{"d_model": 256, "vocab_size": 4096, "activation": "swiglu", "norm_eps": 1e-06, "positions": "rope", "rope_fraction": 1.0, "qk_norm": true, "bias": "none", "tie_embeddings": false, "init": "normal", "init_std_o": 0.0369, "decay_fraction": 1.0, "final_lr_fraction": 0.0, "seq_len": 1024, "dataset": "wikipedia_en"}
Each number is 500 + 25 x the weight over its row's rms, rounded and kept within 0 to 999. Layers, rows and columns count from 0. Numbers have three digits each. The size before them is the row's rms in percent of the matrix's.

# layer 4 MLP up, 1024x256, rms 0.0424, rows 805-841, columns 128-255
102:459506450516515541502511508524548493486512456527463504493540459514437510530488501505538496498486467489502509489515504548483507518518503514469481502505442509506537512468502523509502479489495473478514474519470517494522500452509464508558545540546496514507461433515472536520509462494452465501451461503466487509526459450515477497534531507512536512498513485450458501495500489514526483506568
098:483461472521504509577550476470487482508501471507496481469481493488486525507505526513466504567524502459528499456445481472496480477507501482469536547521490525513472501533459498531488542497521496461500519544509486516497513544467493492489485495433454507520513526486478480490487516506506524503507529485500513544520545486517438534506473483538444531502506539489490500467477489502477495488528
100:507469482474530471501473477458518482494511470534518508532446447528524483476459499559528484480517503524497468514502515507545522518529473528500522461491491486535509493501506478494507508522493514509451475511470493519554492515473535503548518478496474484511487503502544452494503531473479484517497520527484523514495487533446481490506522535458439482464518461513506504566490488491468535476500
096:499540554496556516562488502529507555478474456536506493526477520518494512479498524521523502490498508472456442511496485455522541502515518559516547499520528513493494509480532478552484481448521510471479482483484506509482507503530506500479492473504531529516507484508535520506491487463492554514461543473468505482509519537486487475555491478529496509487493516521516508480500506491513491490496
103:505490493505513480553511513487486470487478475496504547494495480524483477541489543465511524447510504533496515521476517544503455520459481504470499456521443476482514489481468508507531482495474474514493492517493515498454506493476463525557566505513481515509498513486546505539482433571491492511516540463477503443471516470510469486515459505513477498501474487524460513491512524479517503486457
096:503519511506529517511507490525501461497474497459477479494497545475519508515498537536524499499458464496501527477481506476528550512491480488508517506480505513542470525518516540513458498554506519478497563525515466499481501511512489501514476517526506533546554529493510516485515490496487473505498534527449458510486473465491505514550496505466499491513525545509519447494533480498473457506518
090:479473482501537503476486522502573529506484504566520463496547498439496511527493526486527501467500500499483509471497555493484492467503490553453475504499512503507521509534526529471475490488472546448520533479533472513540503530448519518480526476532493469522473498452524522501542507542474491479452490522480463536440492517457444508520519498500512504519495523495521477472512487500526451476505
093:521491488467474513498478509483539500543489502451474524543521489486512498502539551499520493500494520498539532507529537494472478453469478522508487494461462483517507490538498496483428505528486515466510518522541530460494501492526482520499487486507497472513512539531539492502527515445472497484538487508480493521518491533472518474471518517477456500474516448475488502482502534466517495526484
109:536469480513441501467492496503517468498523497472468505418519479466486489479510520469487521476476522492499514491504546477529509481474505516489506470509535447465473482486496510497544531514405504490527526479500486486521459509526458491489487531513529510478493499516488451489516493482551496492529495525482463472532484484534499473492495504485499492526479524506514530483505464448512518515484
103:511452486483479471494454500486450487458503490491482549523492491471524509478488488499528489452474502510441505526509484511532496501561544528464457498468533469494515496488519498466508499488493504516518515512489510504480530468472539460513534510481485512533493521476522490509531479527520463514490525505501473440513491530477512472496484512514514517438494507436484554527490511551519519513519
089:500493503502523500492536494441470524516518468498508557518508479502515512464498485503533531504499519478522530528501509512524471502508488546499499500474510494524485464513516518507513494460501471515480539531517519491511493508502486507525506491528527473544475482529477507543499476501459456493539487492500503533504443489526478501527481464478496485492485505524512504476485543493493477485506
100:550493455457515541468504510490518506515520538519529519540515527466471518526473459510508479465507509501499526539477557531486518488544488536536466470484508527531495478527492456493473551521535517512534472499507470463502489504495520509517489512541535519477493515462487509516528506519478490498515465514485492494525497520472490465528476504498543524453449481521539474494507472522531490492492
087:462544462492491473528532478520450544509489494491511488471492509513490491499477513485494523513493536509522499490506485488454492469455470504494431506508539531483535533452483496510513504494489504449500530502529472447519485509500555534457526522507572505488537451473495515477520464464517518460501498462544505511497502465516500517487534492506535471518500528503506487519512502469493486496501
111:492474509493491500479490450484529515469469441507529468486508500484547486497487487471521479525480558522534488503464529510494526539520490527460494480547493503506463510505483528522531466496533539513476484539544524516467518488533542509439470470502436468505492542540508500497497529474520480474468519494502495483511472469494459488464510505539503482521513466536485537484531467523514481509494
093:482561518502475530519503485505518478542460539500508518499495478453529537450470480499464486473512508525505504522508478510475521499487536527499475503470472491456490557454501489517519502469533520486496458528533481463536529459510508486520514495491523484544496484472477498500510497537508462505490506562487490519440487487500488491481508504412510507535486487500473529510490498483441475486509
108:515473471545459476463485486497486491463520499477445547522530511517489522547510504540476514481465497531514495484497543518528471482501508525499526492518514508480505513478487473540523495522536514529541457485508466513468498468504432531491515529547547527503459480459516473533494453521493524479469486510521491486489503505524460513458493476516485483485537514470532502463506462515497464489490
100:491504515482507516494486513504507491502510476507499549494452462509489551496498451507492442488534498517482530524490503518537497472494533550517509496539520525491462539507482508523492468522469528469516471470504445533505513530516468485448509491491491499485457513517469465457535502487466527495496517514519485512532485484553524495479495526464482451483481499501505523500477516462461483507463
117:518541497489499490493500504437548534545497505442490526477476474484532451475520485502513484543526503474521513535526472508527499496466545516484480475484506515509484496529451533465513498485505537486481463460522514445510489523526507516503531486511514503531506557509456519514481510479466499522495493503528527511543481466538511500481514529467541473502448483491560480525497523494516507519491
123:522475543514464491479531499437463494532501509492500502502471511464533506495485523464464451486526478538520503511556463533522468522480531546524496488476485550550496492546518498541480482512488514490462479495534466511519463467450493506492497477524502499517535476501490514531525522433507522502532488541508486499515478510525485451457475522500519542505523447496517504461493515507473500475515
098:502486498490502489473495521468435472506484524504465495501522512582482489470475536494498502507566477455495495516507481511495467488488516511515488490494520514506481510491505511451484491512492516480493512514506512459513464534474483493493489495550471519444496478504494465526502536502517514481511519430511504480506501477495482480515511493471511465510494535512452475535534468442481486428487
097:460463457507585524494482489485496489509502544525542492528481528533517504507488521468529487510490502532485510517526473470512542510479494488444483526495461472483539482521510478492514478536492517488456450521472534487474492478484464479529461518477480486515519506481546441467471447497505516472506540477509472493470510483522476510484502495466516500457518529475490504525498441479490509515518
106:508516477502486500465458528481462506524507486499512432460485500496525492486475489506508519490508538418483503516527518508478501512497480489524466505495498482527507500491455514453524537490487477507483539505494518505535499510553531490512476455494460499505524482513491547500487490505549462539518497482496515483474454512500464498481472537503489489486475521495471509520531514504509501559504
098:523500501521516491455525539537523535511468517491458492474501493440522522543484473480512468511530505541517521483519517488533505499495485497453464495537489502529490487471485471513539505553518494505515492493509499554432464522487506481515461472499461474516490486494501510501489522467493494483478524489483463517540542500495499537467503459470479513497514487484507455516455488523516480468491
092:479485505479500466510494494537492490508526500492505457502489515488541502486521464511460491490501505489509501474562542521518520466495482516478516515516521496451501465499523489505513499510491502547475474497527523489503484456525466489498492471494434479499461516540531478526541475463477449509497513520443537496520504433529515514483504474526459488444551530489495528484495424457493483484519
095:481505444540484475489511513505471465433527493453476522522547496504499531505490474519494470495457503535491506517501491504525500463567525506499515520505504491491522537509531479533486462507527497507513497477492488483530541468505488476480429528532515487503526479521534522522502498517468453504506503516478515507515532510502445479465489463515533495487513514512453464519545479487472497505476
109:468561441489474501535505494542531482492507506503547483501507494461531479565473485439492513479514480473510489511493512508523499472480481520487510557487470492495506490538500505495510484503499536519548487490511500537485501514467502501470484481519446505485532444518501465531498472480503499507488511489481471503529512494486511493511513450471499494520472537538510492477459516503480504470491
082:493448495495475507533500487488511494493464491455488492503566475511524511529461515520482505459447504486503483486489512494495503476482478522514518498514461499505487497513502518463429491542530486509525524460494488500531516486466504501511496495542523505515501465465480537467546506538491480504491497521520477512448507522521472522443529481532472467477466450483527499523495524519513532497532
110:536446527510522517473522498465471509513483493525496476512453509524457458519493497517500452479526468537520537516449523449481460520528508525494499489515528513518502463469536518501531486481496476507486526521530518507499507458481483514517505448454514518492473531524475501533501471457494531476499490462478467496476496473500495535510511477550526514533469471488471500469541502513500499446503
100:501550471441514497481473480506500509520522470508517476503431480472514506498490484480468530554455491483517491532515487489486488485494489525503475522514498540524542511503520501488488463434497516512493463470481481517486499476483496500471490494532507493541500505468443465527554485509479502489480504493457485474456535512536512495461486505478507535494490478521460499536526541507478511511510
074:490525512526519477524493503462483518517497532501485528494510545472524524473520533495531504497470498469464521515489480481487460468482525527510492473489503505457489528539479492478488490514499460494485481566492509552558508504491485484461509481523519489553506512512544510515473496465512477470522498524468480500504495475503460528484484470519538461532489551446497521482487491458500534500527
088:504549472500503509501462526516470496475484517514477518505486475449491527528468500481510497463541448469506465474502519509487527478466495492478530489497511504521509506480466472571485509586538496548445499470472539493498444477480502504505509546493455504484537495468516497490495510504559475535487506490467503494528516488503506474469553512528496510502502484499465473515490499517508478472473
094:467514506483503501507497511511489539474524482524477491516512513464483523512501477516533532439506449512429529454458485494475494455518542495482474515469525476528472430511503491512489536475523497519513493500465465522469503488558524522528545488489524525531496526537567523482522507488505466522524521431506483497520492453496519486459488508475483487518503509482503495461463477506506528507473
095:553544505511448499499471495507512532502518507510515506492512485522520507532459450533514462497507519484503495530494551476473482494510525515495517513471545452490502460498470476501486526544513500531492509529464482524569496488454504502519512454517490476467517539523536494501464490458512522536499496482476519460471482528497477520515488551515522480519499513535486469505511491484494465503537
085:471547510488531509486493493506485523465484492502523544492525495503540445519499489530484517528541505516523481462521477540498505489517516469508498511507482499512470479523498507467543534467513529494449468510485519453468494490485535480505503507550481495537468455476462502452529482496479472543484506533518511495492533509486506511493494490492531515490501515524483456471531509496482509508538
117:509505482488497453485486532564456488478528499517510508500498575540495508471538494462554496489501504491544482506503519491518467486486472468481546477506501506462505499540489500500503526504508461534517471505486456495511510507544540515503475529514494515478492485508501490488550527479526522487477492514511544537489501484493454491517488489509524492454507498469527529499507527501483529505505
112:534497514513467536492499516526482500513538527501521495487460458471543495502524548512493461471519487492495450532468504541488520527450488531500495469509485456465447544477526507464523490484509509521540483496528547510486461489474502469473514479522505513497503511541531494517503523500531544498476538489499504492467500482495480504518505520485486461514459501518501491486491493500513429499497
104:494492506527524530490488491510497502500492504480466489502529483494477502497559524482477527561532506536557471546497470465510516506521494513523502492468521532491527505479540477530510497547507541501505486520547458453484475510484464485527516475474506503480505529497490540498490484518568474493526473503499488491527524471512474527512471510508476507542524452484504518518530492490454544458454
# layer 4 MLP down (transposed), 1024x256, rms 0.0426, rows 805-840, columns 128-255
102:484517494503494521483533519496534459509491457506508467499530467507459486478487504476522503499474480527503492511521506537483515553490509519492498522469451536533515502468486501519495490475487469452532477545480486497513498460529466504560518520525519518499470454499478524523501517500468488490464441507452461471553477452498503525511519519503505526535492525464485527515487495490518455517532
096:522490510496470502491502531504507516496528514491485458498544518484532504484505484481512493475521477538522507504516445526507469516532535474556448515497489530511496488494508508452492505497454449474516553462516504501533489484490467529489513476473490529478501555482525542492489536476507468498528512525511502490501470500492529508467493502511507502452505517481472505452484478519509438465551
100:551537503410480465476491472494491446509542481531478488522471505541503490485499523451547484490520532482496482488506495471499514529474494500487487470502502506480514527487501506481479535473509498478481508499518460482545474505459505510484492511510521537520519467494509464512546531516510482503519505484521474515486495463499468508486525510479474516513499473473529512490524471494502485477519
099:516469476531529470466544482484513495504487537483517470529524463510509445526523527514448526497531552467505529477499498505480515506508459496509475467527512478499472513501494494461503531490443492545536494529474485512485492520475481463490477529541459476488492511502511476505489490472491452512550499546490512482487520458511514542444487448476480493493514517482528516436494496479463487518511
099:480494542474454479525473497507484517522521531512509500531445496465502515532513465459475517468468566468513493510491462460497490501547502596494484467490525507509458492500515488484497523463540480494490492482498456496524511541518516485515497490476490524479529493498454503510545513501532496462511480481498481492495466483480487526489511479497500535490475507536506538529491494479521468520520
095:525489471496478491479512483507515538475519473489492527485505474544443503500499458473488544484512531531458522482524526480462472479495497525519460483515471471482508498520471488512571483456497540514515513520470553497486534466499513516508515498518504445453454506501510517499521523504503563514491513513493544487503519524487519495421477479542518517507482504463472534498503483477499542500503
093:499492512499485470523476529516490523505522481526516459481516516498516489474448519504494506469482533471507475466519544486495512460486520546475544486509493527489522517458509517482516523486491505480450489467515503538525474539426495526474491509542478469501500481462523491523486499528505508501511478532477468501500502500497489515495461481512538493484483470449468465493492500500480512489520
091:491497508513501492503498535531471469471512478526487478441496523525487475531473457481494503494500466485501467470484447498506499501564527476489479485525510520463521501443467507532523492450503507516504516452509491513453446510477475517494500488518538506512475515455458528441484506517504460534489495519477515529477499463532503510529464453493524518518484505528510478481502486481471499496424
109:538517481513500525538532500531493485506518486441529468472488494497499522492529547500476519465526503488501516483424506488468481495511531508489543501471477508494507516516529507503492511507484486539508500499513467522527457490540472515534516513548522512483472532475513454515499531500514485502495497524524502518506486471537565494441459506496486504491470487501502511500499516503508485499530
103:491479477487504488523462508463428474463522511484538503482481475527486504501536463498496542486482531487485528521483531507525505501539520523513528479472518472484520527452494511483524528491485501545494479521443498495469521451518482457483506496477516504471474492478492492543442489555491464486489489475482500500537527552479542476477513484480531527457507505483468502543471478489492493509479
097:521491512498527497482522537481525503540515472510491482451530464526494503482512503519483511482505483510480541520483483469492493449485495488470462484504466518508460563484477489480487513531493496466511491484456490423522550494515539528531473507499533486501523492449503478516501466498527498505514494523520504513509509472503427487526524500538501499501486486490489537541473494524491508478507
100:446500525469479469504502514514511497498498450477465488467518472487514463492486474520511546473485480500500508462505453453491489509467541517519552507550470499468485544504467525515551475465493468506496521470489558453517504523505466450467501498473487475500531493523535533526508497485489485534507523503461510516508522495495470539491530464551497478531513490471479495498504523470492514469519
092:496503528497472517541509511513473461518508523506458484490492497519518532458552463540488438527479499518498440491557517488500487546541507502444475501507458510504472441492473522514490482529491516475492512489470525512463455455463451527517537482518511498477522469503486507511500483498485506516536486493506507483467525471533480486515494526498508536523467513514486493570518506495536501543492
116:469462456470523515539492509504502453498477484473489460469531459549532514515471517489497461466515528499504519471542483474495545513457486470511539465519483503489439498473525523521497510451469439506530485491515480537479450462557490493454476475529493486485487527513524516521495493530501509505468485486539473535518494519503491512526487548521526497498540484505489485468501471458460504510512
093:474491474525483466493483503481473530486512462530493472530542511514491477511511558516561507509494499510516494514475536483513548473477498553508518500517459510560474492533465487500500497536522498503476530473507471529467527486534505490498501496551498544488528537522509491488529482498446523469519515469474526462552520494526522498519526493522502501491516489505514480476503443556507521507472
102:436539518512490516496528508472532484514486493533530491499484477478553503469537456472513484509545490459484469520515490511488514492505489486508531530499487509538513513491528510432529506503452476495487517523520531492516508521481513499502513506457463516474513547516453525516514552443508499518537471501509474525522517530466539525547498487553493493497501451488475495519501500494474520523493
100:519488520534507474515499496555518517524501494518528513479523483511531460485490479495529440481482519483482505484479462511502518485540494486504519530533508467481493518515467488488547525507525525530438478520497478524548514527529509486460507477519501498501483517485529479502513460484502522476535502535517506511500484551532505535524522532476513468531506477503535525484481506497495502513497
109:529494501508487491515502482428523537508487511470477522494497489485541418494543462489467491521524488470496538517473462542545496467480536503466510458506525495507494484493470539501528483510509509483473495478496524486515482495504493547482513518496510486495513543534479487521503487521472485529488506483512514529510464489510496482520497543538522496542470466487529443531465528488508507502501
111:539483511505474470470527479494479526477495522506518502484463534482512487495480529475468469473526459534536513521561498487518500530513503526532490511483542527522492525523506511535500480529490512488480449496508517535522496483495541488477487494531510526532519484491501539528544534461528523517553499554484465510517489520565486458489471519498506542507508434525561539468501520521500514480533
097:493553521480508514527451478464465471534555476485507504507515515566501494505478501530521535489518507490487508531508488504473471498528492519523467504488555478547480536478515504474489484563504499498534468473514472494543493485472491507511466525516462471470544517496473463527524526485505456548496500501485475493519500507504517494535531489513576467474506492540482469534458466526520530523497
102:505508484503536503512499476492502518537484508502491511511509511511515523509488513473504553524505476528528510538523500514508480516502501486451485514526505501468509535511544508496533492454484528463479480458501530501495452478514475501513456499500536463500515506542509511517507464455529490536500488510528493524487499453499526522489495496521542538469503537525480491457537467484541482493482
103:509484459526454493453506536489546544520506508521526478535532475504581468524563496490563482525525464483552520451440455502492510518525528527492474518484511536518515525525488503556496534522449518518502505477497484508512512490513495479520494437489470498502529533496485516476473491519493497535527492489528510439464485484501481474468466505497479517448502489512522527476518500511473493464529
098:508540527484532532552474488434538483517478499527501491514458543484469485525479495508489526499524500547543523477463518502469483485540483507488490485504505482486486492514505489466491472438508514549512522501499508555513491513487507494475519466502529495537517494528525528455482534477479507509471524523501496506455505471508533490476505485485493499527466508486524467520516477548487496503499
101:506494460467483503504523517525508497496495512503496471537514500513483467506532479489494486512512463490510566503484456469497495442516539484532537482505535474524489432496528516490562511489519503488453465478506539491486507470480487496528514471491426476567457506519548481524501492492492524479484484505481500478479479450529514495451537519525482500476533545525519481465492460462487514464498
102:477490487541463496492521482502495459428504515461551528481480447493533496491502529504532469498505503489521509535483501512521560537527524461519512533494529481501492513493480502462524501444487500476508496481534491490476542501453513509518501495479465531521471483485479494481477499474514469462505488569501518457505504489545462495515492525553477508508527484478461557479492499496544500525453
095:491496529480501482478505512503471519526517492503454509484474503511473528462513515553521454497445527542522458489500472498486502510516478455507525450535515516491485526473525485494479508525523501494481517494514498471471490471515506489531531513472527503477495533465465524487512545515500482471525515500510502516485513489515501517535517557496526511470508495470517485503554484515518523518473
094:497469499549507514543512487500502489509504474533524534497512539491471517448512511506517497511485522509526522548524493508489508506540490497447522492486536480494475494520499474523506487498466470548534467540511511497512455535515431513513488518495513516500452535436550471494548504486479505542540539506488488465506459521453500515504496500486536526546512499510493488467527507478525495526496
106:528466482512520553477533486505517524509500463515540478483439495537445442504475541537491479491521484563528503530491518469518479483491489545524507486477505503491490484518522493530503473523527476496506519476532504486497473534473523546539512466476530495499561525503490486553482527533475510497511498489473486534491538456496487524510492472506502509499504494507450499471523501491511479518473
096:439500513536474467458503497515515507524462532504488486508479490467503515476467531497565492477499521490491503496500490500496519448517477513496495515492458492539472472501559507492501524501458560490538515511502482507495490518471506559533481482496450464471497498508518542484511540511554513489512531541543484504527475421533531505478508513494495502516505466467543492502508483517509494504526
097:544527507477509477516490461500515505496510500452484514498521495514522482498497538516475517468520522447508527500489485487496480510472500497503473484450489494499485511570516520494530501517502477518471481534494514553568486497489517528458463537525513502521508469506507496518496480486499524542475482504490490499504479522474499508468469481493521481518515510478498559505492459464526548512522
093:480498516494475528522507486486529521492483466492519486493499519519524473540515534523459476494491513486475513518475467508476494508523545507530515504485511490516530475530538479476508500457471503535481509536516469494465508557529508512501525441492521493516464514532494503513527463482483529507505501487490454520425472502545510539576471501465504509488481504499518518478488528493508481485523
097:459509472513511474487499544516548536516502484458519482555452489540484507535519488449492514489499489465461509490503468442470502522506486482491479497537508491473512519507476559477500477509467490478505517524512489510473480510521544499516534474495488482545524497459522512525492515501482505503496501520509506520487453454455459506466468499491525504474511507475500512495511478500512520486518
095:482463476484574520484501488497466485480473471492439504524478497480484507458512508454510531492455553481496500474527425486491510519471457506535525500512514558491471542508513501494520472480495513501486455500488522506430499480558532469485463492495457529507506462459508508539525493529497469527494489497506517510484481476502513496497509442505492541468492493478486496493533529516521513511471
095:512512525517466539450498471527473517487495490512522494487527497496465471526499547545480528476484497538526498457556489524488464514481478517513504497498490535505486531503507452458529530521506476540455507482537504529457556478503501487517522558477487461494491480486479493528470432495480509567504530523496490468526520513504549529503498479469548468524511484480500428464448500495522493518508
102:475509496484523505492469498463500501501456491470442469510485474496508469496495501478505516504476478513494543489520522503488518493534524547549500517498492545509491473524502521482519469498524516524516485462526520523508507521459487469517518460510527489497523506452480480523451481517500433512499463523489416479502489488501547520489523481519479503500478515508470487492501472522475489480509
106:496489518497514505479486494482549513500467513526468500465487537471479483479474514485419544482490497519472543503487491544458482511463494523494526508499479482501485508501501495474513513523587525509488513508493517541493454482497515519499528526482492480533508522501491503503531478531531473533475512534489536530497482516502495493480482500467460482485460524489456472488521488468493484480484
# layer 4 MLP gate, 1024x256, rms 0.0428, rows 806-841, columns 128-255
097:529565513453489530458488510476513518481511533511531514495522515492525522501487449506557482497522470503473513487524472518511519487479535457496505498510516493545467463498497542484453518522473491490497515473478488518454500493551518484509537511500480479494539499472514500504471494535464487508573480558516534470492495528503569515498513505521552492493494498482557521481521478535529478489528
099:491541518510490535510494536532486517495466515479511502484533525488474500562519463529497504545498510492535523492505475491523515496522502503496471506504477509454496507495497520509496505513519471499548505493478535505480517513534505440490501499489516488509524515504467519508476473489491552504520494457488516473500529498566545536521501469526534524507501502478491526444522519550519516549500
101:531457469513515444466519481485493477498509535490509512495527458534500481506542479525513556506543507523514554486506511513480495527459475461517504495559494545466531516529511474455517502514480478545510479503476494482525528502479483484504470506523467476480517501539483490521507485489490460515569483567533515502510498508474492540470459465522501498514511527488458507480507510477503507511527
104:487476474512477528549526514505484505454482486482498529481547471495476474488472542502546552455518496515506508519504536528487498527448531475491496480524451471469519486494485485528536447508458479468468506537450518504466522472493463507505534476493530502531502518481529537515494485535506493554525515509497535467470520496521455505502482497509467481513491485484496502440474538513491533469472
093:515502470507519482495499520521538532472550510529501537493495504544481503501477445493460503498517553522495490526515501513492487477503512509483462531545450475433510532503447483485524513473505523518495510528463511485515542475475510509496530512469456447431480465514491496502494527524477542490512489443517538525539543495491483498462473468502514504510443456466480517544459495473520484515509
091:500482480446490548528476445510508496503501492505481463450492489488507494540462502481500443511511517545497495496521518532490494485476502516467527497500526483491530508453527486496535511525493492479508510530486525500493460515498510479514490522539446499515502476480533495494493506528491459468468484525461454487501452504535477461522528464489491491490441482504499473499494464522494513514530
091:502500443507484502464542491491506506499497563495495547459505511464492460507501487470520508495495527496492497513487496487511502511482493473502491481484446519473527506513458490473482497484525519529497508499520491510509523507494541468497522521536466507551459512454463558515509473494487466516499489530546467543509489466505501489523464479521560479512508513490487474480516526489498490524533
104:435511518486552494537528477502523532480498524508553478535497490484478488473518507518477461536523498489501522516510477504509476541483509491473502510478472548560539496542501492512471501524520480521503478504505499521464523499491479473484485516501509496466489500445477516460478523525449514513491505519533475517492508488501515518460474456503463491514549529520494480474471488515474461505501
103:547548499512513544471504519502536504518504460506490483501476488554484459481517515509508517538479503484540466522470480501516519484442479505509482502494514496505520564481502513487493497488565492520461547506504467498530495536500486504456518469514498490512541509500501479513503518504501525481524503486488524516464531491495491507521536505463466498549502497523512506503451508495508515512513
100:489463506490518496511506503470489538456517506527531549550519534486480471493471496472496522546478490511522494494504488515548507531482479510497512543502530486480477466506516538514519477513521456527495547504518475556494459505480475493478499512496467480549488484515498470534483502512509492471521513489502475499462494508485498550527522444488492467506515511546493469434494470469511509479496
104:454453503511502523488517499515520526479502461475479491502515464549502511513528460550479531515507518493499471515477468476467506479516529500502531490571482508450501511486495543518532483489506486487483517520513570509511505511487477510466523495479490466468537521517516495507477493517512488497500513474475496502508515513519492566477515454538447509526534460460489448495556528440488499510494
093:477518466469509477478497480506505525503496496513516482490483500490465488503448526449515540537491529500508545497496474510474521507485502472532468516506532506536517562510480532520537513486472486492486517493537482502546488537545502495447492518535488472535533509503543490457540485464515523487498498518492510537522532480513524478458528470529487462523490508512515471458499496480493450526504
114:535467485502500508481490473487525454487466506435485465431535499543496506507478514501512447486494509510536509498467448498506524520464465491498536477540470542516521525494488505517497478470493482530491531450499499495524490479530508527472483465488470505485501533501512502509516520536479473508483488509518509566518499498499442514514519549567489529506490483492506477516523486488486516504548
090:515486495523512474485507518512516542456521478509502520505480535513473464528507521513525514518461487487474476472520533483513498483495442468494512521530505510505513469492467464483488527526478504513502501470470525500463522544501496510505471523512501503483515482494496532508509523452486514470525480494501530499532530503494474528536506472520519494467515484511529486516520510539542533503541
102:573470526522490484497492516450504480488508514489463480550520492540499532532534497481518507483500481552495499496472499524511490478499464495487473456493482449469481498509476521530500497505526520500537483522498499504531495505534494511493480430470488504526533495480525477507519492507492481459436533466535503495495489480529479482470540512491471505499512471492488510525499533498544498479549
098:508520475524495483503485495500519531496486522470511483481501508451523484483504522475493481541479505487554473482498494467493520560530482474467474466504489482484506501454533533487514494498507501530440522508479503479514489509531523460532489478502441498551538505489486496532486499509531497539542473505514536508468482538468526512497489472514516529511548471500520527496501494562535462516534
095:479485501488499524484494484500489502498517526479491447514519456484488474478495488541499511478461511511510527510551475502513489523472470515435494457476522517481472507443486496513512508503483538472505517536518505497555502497454533460541511515494463498483485487476496478510507489505507478508467498542480477513523504470473535532532507480511501496503539475515548501458513494451494484527505
092:511528555535507513512470507494523509496537520485516516511485478477495454496482473510509467490542473502542535549540503499472523492460502520505452501476526475515522476512488499523498530503471500494453501516542495460499551480495530478480476459499512535529454490501503494497527503513505524516476466516483479528466478505519463449467489505524526517539479429504477506523533489484480498519490
098:524507458488495518510478473473490530505521504493519478492487506535515501514475462503537527432482499459497447474490504466522479482486483469493503502460481459513497531547493480540527456586523518523521497534461510517544498487504497542485490473517513486484511509505511478477469541520499460526485474531506487495494466522465503491502504476465473487487499514520469508522469473476517487477485
094:476465466466560486508499475464500506485509524526535505502504508457535526491517489475543458482490511506483508524516437485496526471461475526484467517518499464469517458487472460499509515546507508493479467502496503488472500476497533501541511512517473486522513528488527478481480494490507476461499505519544468507506487508492485525475488484477468473466521526513505487489504502502513551505514
102:461459523515484534512495485474496522502480515522524504551563500479478508489533484495515458557535472512502532487523494526512538513512517518483462526475463504523570530554471486524524499528472484457552511519485495502481517508495512471498499473535471517528481506479498495491514459507472538487486498472517518511498511482495465531488481497481510497513547485485499479462461482439498496452501
099:516534518503505494527454523456520510496441494491512483514445514488459498562482474516460540525494487515534463483460504481494485493506478530508509501496483502508469518498499432451464463493511523521517483459488513548495496507474521484508462487499520486533508520511531506471473508448476510506493485525488513485484460479479490489490485488483524503478462493542528482506515514537510502530515
095:494474500495514499534487485472472481544520480510528501493475482502520514532456507486508533489472468501473467511508539500515518489487485463497457468460478497477514525477531491541498528540488497480487494529476460474526483484491536499493453503532476479454525471558533516482512491473482459491500518527514475529515490467464543456528502508517497556464518502519515489504481507516482434472531
100:529494542475489491523493492516510486528502519507541498464462480528504496503518508476527529475561518451518529510494484525510514528479469466495494463503534509492476490518474483454495522494481525492472521522553516524451517485457531541525558481451493505463462523472475492483480509486521525457456515503524495494512484499525515486514527549500458484514481501487498541461488544474529525516494
101:502541509490489505496505512475471509504494527474463497533510489510503512479503547547500488495473519537516503475525489515470492487494489456483496485487467498474483520497492453482488485538488489521498503465469523480508511515487556494541522485504492472463510545478448536494517534518539481495511549503533529499498516484503523528493473544490515498452512459462515512508532499501518504528521
093:503516477524509508489474514502481489498543477497525555486462516490450501502520481467512514512481513500500539516500514533493491542551493475470513491521528485480495496465520462526530494480472484546481481528544495523455459546502479513501487506471464485461466525481522476483525491466468507537498542495486507456518475493461505504516486489483514505525545519503465494455508521516485502526501
100:509486503520489510461509504472487497498512484497504522486476523509505455528516507466530504478514494489525499535458496492471451501554504515497487449489497524543537457471487500515547495515502472519496587554526510490503509463470493496440501471495507502471433507504474487501489468465501512544484505464502484457477523475476501482512462488535501470538478524498532534494518509533505539472496
097:481557497545512472482537463514502475507496518552510489513481506549536470496489502506510482503486476496489521495535497495494480480513477531532505518508504482501576491536523518468528517482472468488505457468494499522499511498521478541508526500528470515524514464503487524500526449510494479463482517478482492538499521525486529498515489522467500502519472496450464497500444489506537472528543
100:576544478460484499528480469445506513491488499459492486496506479502506492512521502547499518499518532445503539493458500483475490528485473469503469498438451490521495504551508533515520499531481507512477502489506531503521485509510529532470476527512497528518500455496464504513508520503514528526486438499491499485515485500484500490480495469493540485492516503495473531525495463474521515514482
091:479517424510506468499482523527488523490503526513483515539490499477460519506489498492511514436493481520495479460471506507491515504462486512476517524504499517500479497482440448557462501540503488513450471496460536519495484457486516498519482554492438482460510504489504484516496513505505463527465515515490532469532496481462522474485557510527493498505506495497458497483478466540481511469492
095:513496484501485524516544489459438481504506492536454487445587523452491496514469492523521539486510453495456513473431483496533479499522525523477513482468472469514537452494495463512469534503506513522493495489509469512498516480508485495494506473490518502484518525522511487485509471454519481553518509403505480504488498475547530484500534512478466500526515517492486505496481504519499531465511
091:504505539509535440496517527464527485534534480519481510490527556484509489494494513485521544475495519513508471498437497460507521492487501518524465539489462452509517476514502512546502510482481501491481534485473493489535521497506524544534528496524549520469510504528509507445478535505506494502496553477565479471518510472492489522516540507512479473527494478487522525524459516535548522496484
102:532500501508493536484519470488437497542492500512512461473512474444476470492521542529506497473492491542494505471521503517494462498475499547492503494482500511509524528490513456466506520525500452491468531491531500506469522502516483541510531576454494455507503519484462534546458440510520486541522507489498491464527482504500499543494474455479545470524522493476510464454426497475519509516487
099:562483483535502540499542470475501509535485477529507484516482490530478519458438492531532533509506510508537488502495492509521467500515497518520462469529523496514513508448522542499496430508480482501464513519505473467484480483488513527488476531489498480531502461537493464495496484487471527486501490449526542511477503532514544485504516539446513500574488470520518507528498549468501436506461
110:531556542523488526493572485506518517517523507473535509571460483483522465470471550523500462536516473553508460515508500475473454503475496457517506518460476516510494531509515500501526529501497525527524447483543485522523514463501536503475473485510544464562521496504489513551504511471491526524505546517511519515521512549453488516457536479546511440452518501461524462501509535505510460507524
096:550578477472549486549527508462491511523542538471488503487487480499519477502513541500496514518484507481536469540502463538503504518465537471493489520465521484487508518497484504490509504530523535529504483485531492452548556525492504482542490475522482489495494458508484467527522511484497507468482495495526492504529470471468512483459496490503462480540562500497524489519521505507509448487482